{
  "n_layer": 16,
  "d_mlp": 512,
  "vocab_size": 2048,
  "activation": "tanh_gelu",
  "norm_eps": 1e-06,
  "rope_base": 5930.0,
  "rope_fraction": 1.0,
  "bias": "all",
  "parallel_block": false,
  "init_std_o": 0.00569,
  "beta1": 0.9,
  "warmup_steps": 0,
  "batch_tokens": 16384,
  "seq_len": 256,
  "train_tokens": 159000000
}
Each number is 200 + 40 x the weight over its row's rms, rounded and kept within 0 to 999. Layers, rows and columns count from 0. The size before them is the row's rms in percent of the matrix's.

# layer 9 MLP down, 128x512, rms 0.171, rows 51-127, columns 448-511
097,92,221,261,234,190,239,165,175,221,175,165,239,228,203,216,246,186,180,202,171,174,197,200,177,163,219,198,189,175,224,172,186,293,206,212,281,211,209,217,236,182,170,255,218,189,124,212,206,178,152,243,243,175,212,185,281,145,255,181,133,155,265,181,169
100,192,233,163,224,180,269,226,136,239,196,205,226,159,200,154,227,121,251,200,118,283,202,220,162,224,224,177,195,240,225,344,184,153,237,141,199,227,251,259,240,244,172,236,225,199,237,194,262,185,209,114,139,126,90,198,301,229,165,289,184,160,207,168,192
106,243,214,259,241,214,252,237,197,239,181,184,203,179,180,203,229,150,245,237,187,188,221,209,258,235,259,202,195,175,161,166,217,149,167,232,180,222,196,260,149,142,206,256,83,244,213,325,268,217,229,174,294,189,291,220,231,206,187,219,191,201,163,207,181
100,192,255,223,223,257,242,256,186,179,130,148,183,195,258,219,284,253,241,224,260,131,248,217,201,173,196,152,164,172,209,220,259,181,155,188,177,256,201,183,127,155,237,182,191,179,139,197,271,151,200,247,278,232,236,235,167,286,218,264,192,187,206,146,213
100,170,164,203,184,220,159,268,227,196,140,192,183,199,210,234,232,171,227,234,195,118,196,211,213,198,222,242,143,170,242,150,210,210,198,135,253,279,166,234,204,159,252,224,241,175,163,203,160,187,232,174,186,159,220,178,153,185,160,188,205,191,155,181,208
103,233,232,250,122,227,126,239,233,167,184,161,226,220,143,125,218,254,150,252,178,205,200,210,165,179,231,219,180,226,222,145,138,250,182,191,200,227,205,142,189,206,209,240,234,246,221,179,121,193,207,242,187,168,135,173,186,224,314,201,212,263,178,199,136
100,240,238,219,230,208,160,249,151,198,218,114,195,277,168,197,189,193,141,190,193,209,211,238,146,92,171,176,184,187,255,207,173,188,231,184,286,183,224,173,162,211,225,268,282,202,207,210,181,202,183,135,176,211,181,140,224,220,181,238,187,159,206,204,133
109,203,172,185,197,151,158,151,207,216,152,243,272,239,158,219,236,182,211,196,236,230,233,237,177,248,147,199,211,231,237,257,216,186,172,256,167,215,201,247,242,237,177,248,202,164,190,134,183,232,198,259,207,269,176,297,193,151,153,128,234,179,195,164,244
100,168,252,168,151,274,215,220,128,183,210,182,251,153,216,176,156,203,206,216,171,313,223,201,163,167,224,140,214,210,183,188,271,239,153,200,155,170,194,261,141,261,220,227,113,274,127,162,131,275,266,228,177,200,226,199,135,185,175,217,109,242,233,197,203
098,222,213,171,114,242,202,224,303,152,247,179,115,171,221,105,198,176,256,164,141,165,285,208,139,216,112,219,205,167,194,176,182,273,235,191,195,117,178,210,169,200,238,187,265,159,179,226,190,188,185,216,188,239,176,230,198,277,223,212,186,271,185,227,209
094,156,197,195,187,231,254,261,166,147,240,218,179,209,231,172,129,201,188,287,201,183,212,220,235,178,216,233,193,232,189,210,192,153,252,191,178,222,167,152,165,254,125,140,206,208,156,164,197,209,265,138,170,228,194,167,214,231,141,212,219,204,149,196,158
096,211,231,206,181,198,142,218,156,150,198,130,182,190,190,222,175,237,183,253,154,190,173,125,226,253,169,190,182,208,263,206,206,187,213,272,177,194,166,227,213,210,222,150,202,165,297,209,204,156,202,148,104,211,228,219,138,272,221,136,200,150,268,196,168
099,224,163,105,188,217,207,118,215,259,218,179,219,164,164,212,156,262,89,151,140,195,188,237,269,181,207,149,197,223,193,136,164,228,207,187,177,248,179,175,83,184,203,215,198,246,148,252,176,228,201,211,282,227,246,240,240,240,184,187,164,229,165,176,216
090,161,242,262,227,189,226,163,214,279,270,201,163,156,186,227,224,173,171,214,183,178,187,133,163,133,191,188,274,275,183,233,169,153,216,194,225,226,240,160,239,288,263,200,198,252,200,260,240,188,138,243,213,166,197,256,204,215,181,203,197,236,200,187,191
107,171,274,264,191,210,210,189,201,223,168,233,203,210,203,263,209,254,212,204,163,161,141,169,133,197,138,251,223,148,207,265,165,237,160,252,213,204,268,119,145,197,186,265,186,272,229,212,132,171,199,147,208,185,231,257,185,197,283,236,181,219,187,210,203
100,229,232,144,254,166,167,179,280,195,128,135,247,114,215,228,228,271,169,245,209,237,257,127,210,230,259,134,235,131,178,232,254,122,244,182,128,189,200,179,237,243,190,191,195,137,219,165,198,183,199,210,137,211,151,163,234,206,190,132,155,208,192,134,169
101,227,275,208,153,213,180,163,197,193,217,220,225,247,172,135,149,195,188,252,299,211,168,173,198,210,162,256,263,146,199,212,237,244,163,190,176,141,209,216,214,212,224,250,203,144,151,216,159,186,192,174,202,185,248,290,154,177,209,173,170,255,123,169,266
101,184,199,191,161,203,187,190,156,137,166,185,137,239,200,152,166,246,193,219,270,222,188,188,263,170,145,250,223,224,162,187,277,185,287,180,147,279,236,191,165,234,175,199,178,137,182,248,178,262,264,197,140,275,220,146,201,236,184,193,247,227,222,205,168
101,205,205,187,235,217,219,164,224,270,196,174,183,254,233,189,187,240,175,204,206,186,207,251,167,300,252,140,181,231,235,216,227,214,179,224,240,149,217,264,223,140,272,209,181,188,214,247,178,255,159,242,153,164,156,256,116,206,191,150,235,166,233,197,179
101,191,180,182,190,171,208,255,215,203,133,225,232,222,204,178,266,194,247,157,81,163,181,202,256,173,240,150,189,232,140,199,198,205,167,209,234,244,143,245,163,212,140,221,197,224,251,194,182,174,208,281,175,193,245,154,183,219,213,150,235,162,166,231,167
096,194,214,180,217,209,221,215,225,135,215,145,236,258,230,243,209,229,221,112,212,286,257,151,176,240,183,218,172,124,245,137,203,243,205,148,210,225,224,256,179,216,209,120,207,195,227,269,230,192,195,209,188,172,191,210,149,176,217,176,161,215,236,237,225
099,225,228,291,251,230,152,226,130,187,239,196,230,246,222,238,210,174,146,165,196,300,205,204,196,237,130,149,173,199,173,196,243,139,143,175,189,239,232,168,227,187,208,123,145,232,225,193,211,228,156,158,178,211,254,199,233,206,238,145,271,267,244,125,121
099,129,195,222,186,153,168,194,191,181,138,170,216,252,225,176,202,199,196,145,198,164,204,190,140,191,181,235,184,162,203,145,230,169,245,191,181,232,145,212,184,164,213,194,250,168,140,183,169,191,114,195,220,140,238,147,140,182,115,217,201,209,202,196,274
096,207,156,157,255,82,167,172,209,192,184,177,156,190,173,192,145,264,218,244,199,162,249,176,225,133,168,184,201,190,152,234,265,143,251,188,215,159,153,219,217,182,152,215,201,237,244,143,158,161,185,179,240,144,189,175,196,242,199,179,111,122,205,222,188
100,224,192,183,188,77,123,202,141,206,212,268,222,136,226,174,220,225,198,193,196,206,183,219,94,228,134,132,218,187,217,149,178,183,144,194,203,92,212,196,232,242,186,184,202,170,209,166,180,168,213,288,180,169,197,176,230,131,168,183,200,191,251,149,164
100,235,154,229,165,212,209,190,232,196,136,170,262,268,199,189,193,199,256,182,275,207,257,241,135,260,208,142,152,126,231,284,223,229,208,185,122,218,286,129,213,172,263,216,238,210,208,262,186,193,245,264,243,261,167,178,127,169,238,163,226,231,287,237,232
105,204,232,194,128,231,229,223,146,203,227,183,174,180,244,259,207,202,198,237,158,118,164,180,214,213,163,231,255,183,207,205,177,247,163,109,205,137,205,247,167,232,167,192,185,261,254,207,236,217,211,175,202,203,230,157,221,187,142,203,204,219,197,233,246
103,187,211,191,148,176,162,214,248,238,223,180,210,145,242,161,165,192,283,170,192,237,179,144,258,294,127,195,172,241,197,102,268,201,169,171,146,161,135,218,245,190,200,265,287,224,186,165,178,223,226,256,195,163,278,166,239,189,210,189,243,227,223,195,210
098,175,125,178,106,244,141,272,178,169,231,151,170,207,109,231,192,251,226,207,271,249,200,242,182,229,209,201,204,236,233,211,105,272,210,172,142,221,221,182,218,248,178,157,213,122,127,254,132,178,173,230,248,186,201,207,215,224,165,175,203,197,146,158,170
100,259,198,162,236,182,166,212,141,125,197,219,194,184,204,159,200,238,167,195,192,221,128,185,278,200,230,255,274,157,202,183,156,206,313,207,242,166,245,158,255,183,196,214,157,255,217,208,190,220,155,150,196,285,212,226,143,221,153,171,237,240,155,238,226
109,222,166,198,200,254,240,174,164,229,228,202,140,216,213,167,226,143,146,213,165,129,294,219,236,143,217,211,199,141,253,181,101,135,186,278,250,219,140,162,158,144,140,174,235,200,226,205,241,157,189,207,199,230,238,151,197,157,228,205,200,159,172,165,179
098,202,188,172,207,174,207,170,197,144,187,201,174,214,180,265,193,161,189,252,214,200,142,203,226,154,240,213,131,225,263,206,189,213,257,181,188,184,171,240,109,190,275,168,181,183,172,164,232,204,172,240,199,130,143,279,216,223,177,210,118,159,129,211,239
102,226,148,200,188,148,149,220,252,216,267,189,204,190,218,233,121,190,208,210,239,188,271,207,159,234,217,203,200,165,107,167,184,197,226,181,208,179,233,253,243,240,163,255,194,187,194,208,168,233,227,196,259,150,246,280,234,228,235,128,199,150,95,211,228
095,183,225,190,148,242,191,228,119,277,299,183,214,255,186,190,86,193,205,210,207,282,180,193,223,212,203,217,204,199,215,141,267,220,265,236,260,176,215,186,239,234,227,197,171,180,259,182,205,240,276,209,214,149,268,188,179,202,88,217,196,200,164,248,221
094,164,193,223,190,201,214,162,204,220,165,178,186,222,179,215,175,176,251,198,234,176,276,188,243,159,198,175,184,255,126,209,245,184,258,157,177,158,240,235,263,229,223,190,236,187,186,168,152,194,196,161,113,230,183,199,134,157,120,151,184,224,173,252,192
104,238,213,216,195,139,227,284,220,155,218,236,253,228,210,197,184,182,187,267,224,238,186,223,191,233,223,238,209,242,158,252,249,161,147,222,150,114,193,222,216,217,186,180,203,194,245,242,192,271,175,214,256,250,222,244,169,222,190,220,206,191,205,226,198
104,212,128,250,168,160,215,200,134,285,304,179,198,226,173,138,219,215,224,160,143,193,224,161,184,182,242,188,167,215,199,225,175,197,250,192,159,151,251,175,204,221,272,251,197,275,252,144,205,223,195,194,208,237,219,277,235,157,212,236,190,145,219,185,241
101,206,239,213,192,180,231,207,172,159,193,195,202,174,142,247,270,196,182,217,170,219,255,177,221,216,205,168,255,221,212,217,187,121,188,150,225,191,171,147,191,171,141,138,138,174,208,162,176,192,150,177,249,185,247,178,187,172,163,237,190,188,232,141,157
101,259,179,193,207,164,136,105,252,181,204,122,160,182,203,229,130,142,114,119,186,156,297,241,236,231,163,224,176,164,175,178,182,224,131,169,269,183,248,134,137,179,134,184,179,268,214,223,181,171,192,208,252,189,137,188,286,249,191,226,257,189,253,281,230
097,156,186,136,171,168,185,152,177,192,193,126,225,254,221,191,183,179,223,113,125,256,194,265,165,220,158,208,166,167,214,130,215,203,271,205,246,151,181,152,115,210,182,199,180,192,183,227,177,130,133,201,196,181,271,194,127,195,162,177,221,136,163,202,202
099,251,178,215,187,207,238,220,178,183,151,167,191,182,222,125,228,149,191,256,229,214,107,215,248,229,269,170,161,206,247,259,190,221,182,238,157,253,247,164,220,145,235,176,194,299,234,257,225,206,196,234,190,216,238,203,28,197,225,195,160,235,217,154,213
101,195,190,150,159,188,286,187,241,159,197,145,214,199,203,249,168,161,188,177,244,154,204,232,275,231,217,164,187,210,207,146,192,214,209,204,218,197,156,159,200,160,224,173,130,138,243,225,186,231,208,233,208,151,152,221,196,230,179,190,234,180,230,200,138
112,180,184,258,237,213,196,216,128,225,205,220,204,248,185,235,232,201,165,188,107,261,216,72,208,177,155,216,128,253,201,167,193,206,202,219,191,174,205,220,203,178,166,160,209,173,205,200,130,213,188,211,236,236,249,175,332,208,187,231,274,176,250,225,148
098,210,224,208,171,185,180,192,256,147,191,216,106,142,233,198,178,166,141,113,179,221,193,226,212,227,174,175,129,235,226,167,258,231,168,163,255,205,191,309,198,167,174,178,198,197,198,211,247,237,263,152,205,152,134,160,251,195,285,197,237,200,158,244,214
100,204,179,212,228,212,137,201,239,226,222,219,168,175,235,159,144,229,210,182,262,267,234,117,240,238,177,160,163,230,219,157,134,246,177,250,179,179,257,167,213,175,203,171,242,174,229,125,186,158,221,244,182,173,195,211,212,193,271,151,145,232,236,152,243
104,237,187,166,168,124,232,223,245,229,242,147,202,184,225,216,277,236,269,219,203,204,215,225,198,187,157,278,190,163,163,219,164,134,184,289,155,103,189,149,181,278,246,201,199,228,166,165,190,272,190,146,177,158,236,166,287,186,304,141,231,246,245,115,257
093,180,192,241,158,239,238,214,184,189,194,131,233,263,162,188,206,226,271,202,210,190,198,200,144,202,180,178,237,205,257,232,256,162,187,250,254,146,276,240,263,213,291,142,209,156,222,226,218,226,183,271,211,247,227,215,164,214,214,175,287,177,236,255,182
103,192,192,209,261,217,204,174,256,182,218,183,269,200,154,199,140,247,214,134,228,192,177,261,187,198,161,171,216,139,248,172,225,234,253,114,239,213,203,213,200,190,218,183,199,249,231,239,158,233,166,181,220,163,170,195,173,230,206,199,247,193,264,163,222
095,272,193,285,220,168,195,143,214,214,191,240,220,186,271,198,224,189,250,183,155,228,233,207,133,218,243,205,203,243,149,222,206,223,194,199,234,181,186,250,260,165,152,180,138,243,194,145,218,150,264,178,133,214,180,149,238,190,118,257,229,247,143,200,178
094,242,213,199,195,131,217,221,202,206,180,243,227,180,241,213,211,201,135,215,206,206,122,148,233,203,234,211,216,212,248,253,184,183,176,241,110,132,226,227,244,158,241,245,193,189,172,161,115,239,185,210,207,154,171,184,157,160,198,231,188,186,231,164,239
099,226,213,150,169,209,292,184,246,193,223,239,202,277,161,270,167,209,251,185,216,166,226,195,303,258,181,221,263,217,241,209,236,227,190,207,163,259,193,201,152,188,193,182,206,180,149,286,202,198,148,181,259,209,226,208,225,195,198,166,195,215,122,209,273
097,266,201,137,234,249,171,206,197,190,212,136,136,218,228,225,173,174,196,254,235,238,225,281,219,269,183,228,185,211,226,226,236,285,202,190,173,261,181,184,216,253,127,134,161,192,221,179,116,212,189,186,235,194,154,184,214,189,157,133,246,186,272,215,310
097,185,208,194,213,185,265,217,211,190,283,176,229,147,190,156,239,162,193,242,216,104,250,195,151,172,266,164,165,227,166,121,166,140,114,173,260,218,140,207,220,193,214,165,172,231,170,248,249,262,224,152,204,211,188,210,189,181,204,133,273,191,283,218,189
099,233,243,96,188,196,161,167,174,192,269,209,228,210,201,205,260,230,221,119,157,201,139,174,151,147,170,161,127,195,165,171,186,258,201,194,195,232,201,170,181,217,230,225,188,147,241,239,180,201,134,270,208,114,161,155,170,167,216,218,192,207,223,247,188
099,111,200,286,234,183,175,167,184,242,164,249,183,91,251,166,237,129,222,235,213,237,184,197,249,219,163,197,174,194,262,241,224,244,157,234,188,249,224,236,169,181,204,153,203,146,113,198,183,161,228,172,218,177,198,211,211,183,177,229,189,184,107,243,202
097,249,254,186,214,185,200,193,199,254,171,250,192,242,129,230,251,168,197,227,220,212,156,183,145,244,161,165,187,190,109,276,166,106,224,216,178,244,160,104,199,210,198,202,190,151,200,180,236,260,153,151,273,218,209,260,137,220,264,270,206,228,220,178,255
099,173,156,235,224,198,181,185,202,183,210,193,212,207,209,194,172,234,126,160,146,173,218,181,179,144,185,136,179,169,192,215,170,266,197,174,177,113,173,199,189,220,181,202,192,183,243,223,234,222,226,183,191,200,256,268,263,238,173,117,110,125,211,164,135
100,145,219,187,214,333,166,162,150,200,188,235,186,168,183,161,181,216,153,226,186,175,313,175,212,212,190,202,177,153,213,215,177,152,225,173,213,202,189,153,175,159,205,170,183,132,227,200,171,185,144,195,237,234,116,189,224,131,157,217,124,118,262,195,225
104,186,199,246,207,176,207,199,223,134,207,170,189,272,238,124,212,199,160,182,247,158,198,235,164,195,193,149,99,248,186,180,252,217,195,244,165,197,248,174,132,202,182,198,245,201,211,191,171,105,161,225,214,135,215,137,163,108,125,165,168,177,225,105,217
106,143,125,256,267,278,239,173,166,204,180,184,151,157,208,175,247,270,224,259,151,189,162,167,159,243,245,163,179,190,185,241,223,180,192,249,164,278,221,195,246,206,219,130,196,138,179,227,252,257,217,144,220,229,172,240,199,104,188,228,162,198,266,200,234
098,155,208,213,165,248,150,145,151,196,211,269,192,221,121,213,262,213,154,214,248,274,164,248,263,194,175,213,203,157,253,226,230,172,132,266,145,289,188,206,132,210,244,220,278,243,198,198,258,208,187,178,193,214,220,237,161,258,200,201,179,233,211,179,169
098,186,206,235,174,160,189,220,269,244,201,222,171,211,115,195,290,190,184,215,191,257,241,240,206,190,197,176,227,242,226,205,179,160,135,214,164,243,268,172,191,119,317,233,215,188,197,149,231,228,177,262,164,193,132,206,234,150,192,216,243,222,199,232,177
103,120,205,212,217,154,188,134,316,258,181,219,130,179,115,254,198,200,124,132,209,237,302,191,206,224,246,184,164,236,200,219,214,223,205,218,127,257,199,254,196,173,238,149,215,206,217,188,127,209,85,123,160,131,197,191,236,231,232,260,187,210,137,150,152
100,193,186,179,241,201,219,120,152,148,145,237,274,208,204,204,128,231,237,195,239,212,217,196,219,185,187,204,191,187,228,212,212,212,346,172,192,209,208,233,179,140,267,205,246,179,184,209,243,174,142,270,191,213,284,166,197,79,223,141,191,192,236,173,162
101,171,159,287,218,223,256,232,197,190,177,190,140,199,217,184,240,174,212,134,269,172,198,195,194,213,223,207,191,197,230,200,201,221,173,242,155,209,131,166,165,163,188,240,147,130,214,160,263,214,223,200,209,217,174,230,186,189,129,241,210,208,175,224,104
104,245,135,201,223,176,135,198,232,191,148,238,216,246,199,188,225,159,174,226,208,244,169,223,225,201,202,223,220,173,149,89,170,205,190,151,245,127,200,289,241,116,207,178,226,206,132,150,182,260,143,257,185,220,209,180,173,228,261,268,156,162,264,221,170
103,225,254,215,144,121,230,122,159,231,209,165,263,155,228,154,241,211,176,231,254,226,168,248,179,217,155,260,190,209,155,230,208,178,169,233,133,241,177,262,119,249,188,237,210,140,160,182,219,252,210,251,285,252,166,199,216,297,219,164,261,195,194,219,183
097,213,183,146,186,152,245,138,176,186,230,254,176,154,251,184,170,171,237,163,142,252,220,158,200,246,111,153,144,209,223,192,262,256,169,187,176,167,188,272,171,236,189,129,257,142,194,229,196,170,224,162,160,222,217,169,230,171,239,215,189,177,188,161,208
097,178,243,239,246,144,248,219,230,252,201,181,237,167,212,236,153,216,165,199,203,185,150,147,203,230,207,187,235,200,191,181,146,245,187,187,193,174,231,203,169,234,212,164,239,269,224,286,137,229,219,157,176,195,243,166,223,172,163,176,176,195,248,270,257
096,203,63,271,165,196,137,198,229,100,132,239,238,184,210,171,166,261,184,255,277,170,115,178,269,112,175,234,233,213,197,237,218,246,191,222,282,183,208,231,204,158,223,204,193,226,209,213,182,173,241,183,179,191,99,212,188,208,179,253,243,170,175,232,166
099,210,180,169,307,193,162,258,216,272,260,181,197,263,198,233,209,176,250,182,212,224,261,201,142,210,192,232,223,173,171,182,167,120,203,204,161,203,186,165,174,124,157,189,147,188,106,169,204,205,144,165,205,166,192,214,174,218,211,236,219,196,124,205,236
103,194,188,259,194,263,183,183,142,246,214,142,147,201,178,201,204,137,204,229,132,119,203,204,183,178,186,146,250,218,139,182,215,239,143,159,180,225,203,144,193,239,139,173,201,189,144,182,158,148,256,169,207,144,224,276,186,184,268,199,166,191,199,214,188
097,199,216,222,177,217,242,236,206,236,116,166,215,233,223,166,212,272,169,223,237,175,178,168,170,161,223,203,227,202,213,259,142,222,191,152,152,227,174,211,199,200,250,224,215,209,178,185,187,215,135,202,243,239,155,170,180,201,212,163,136,228,198,203,183
101,299,165,150,180,197,170,226,155,209,231,156,205,277,216,198,162,173,181,174,116,57,172,141,182,191,201,243,58,226,242,153,128,185,194,213,185,202,204,192,223,246,188,211,301,212,202,204,216,276,121,226,209,196,194,247,196,188,132,209,248,252,184,183,168
108,138,276,183,289,192,222,178,301,211,201,208,190,184,193,253,156,202,170,207,188,165,194,242,199,245,238,235,182,216,190,191,169,134,223,167,225,230,238,180,225,166,215,168,218,219,155,159,297,295,147,248,240,189,167,236,171,198,135,160,225,210,212,133,222
099,213,131,215,164,150,166,211,164,247,159,173,187,211,181,171,224,278,210,240,191,241,163,179,189,136,203,233,191,181,165,188,207,115,244,162,219,203,198,204,221,211,150,197,169,266,184,168,151,169,203,234,135,203,225,224,189,245,246,268,209,251,179,140,188
101,242,143,233,156,211,198,214,215,178,183,177,192,153,194,243,190,218,182,201,217,175,188,240,195,172,165,181,240,199,228,240,185,153,150,195,208,210,170,202,270,174,248,136,237,207,254,172,209,205,187,220,156,132,220,236,238,276,266,279,150,178,217,225,243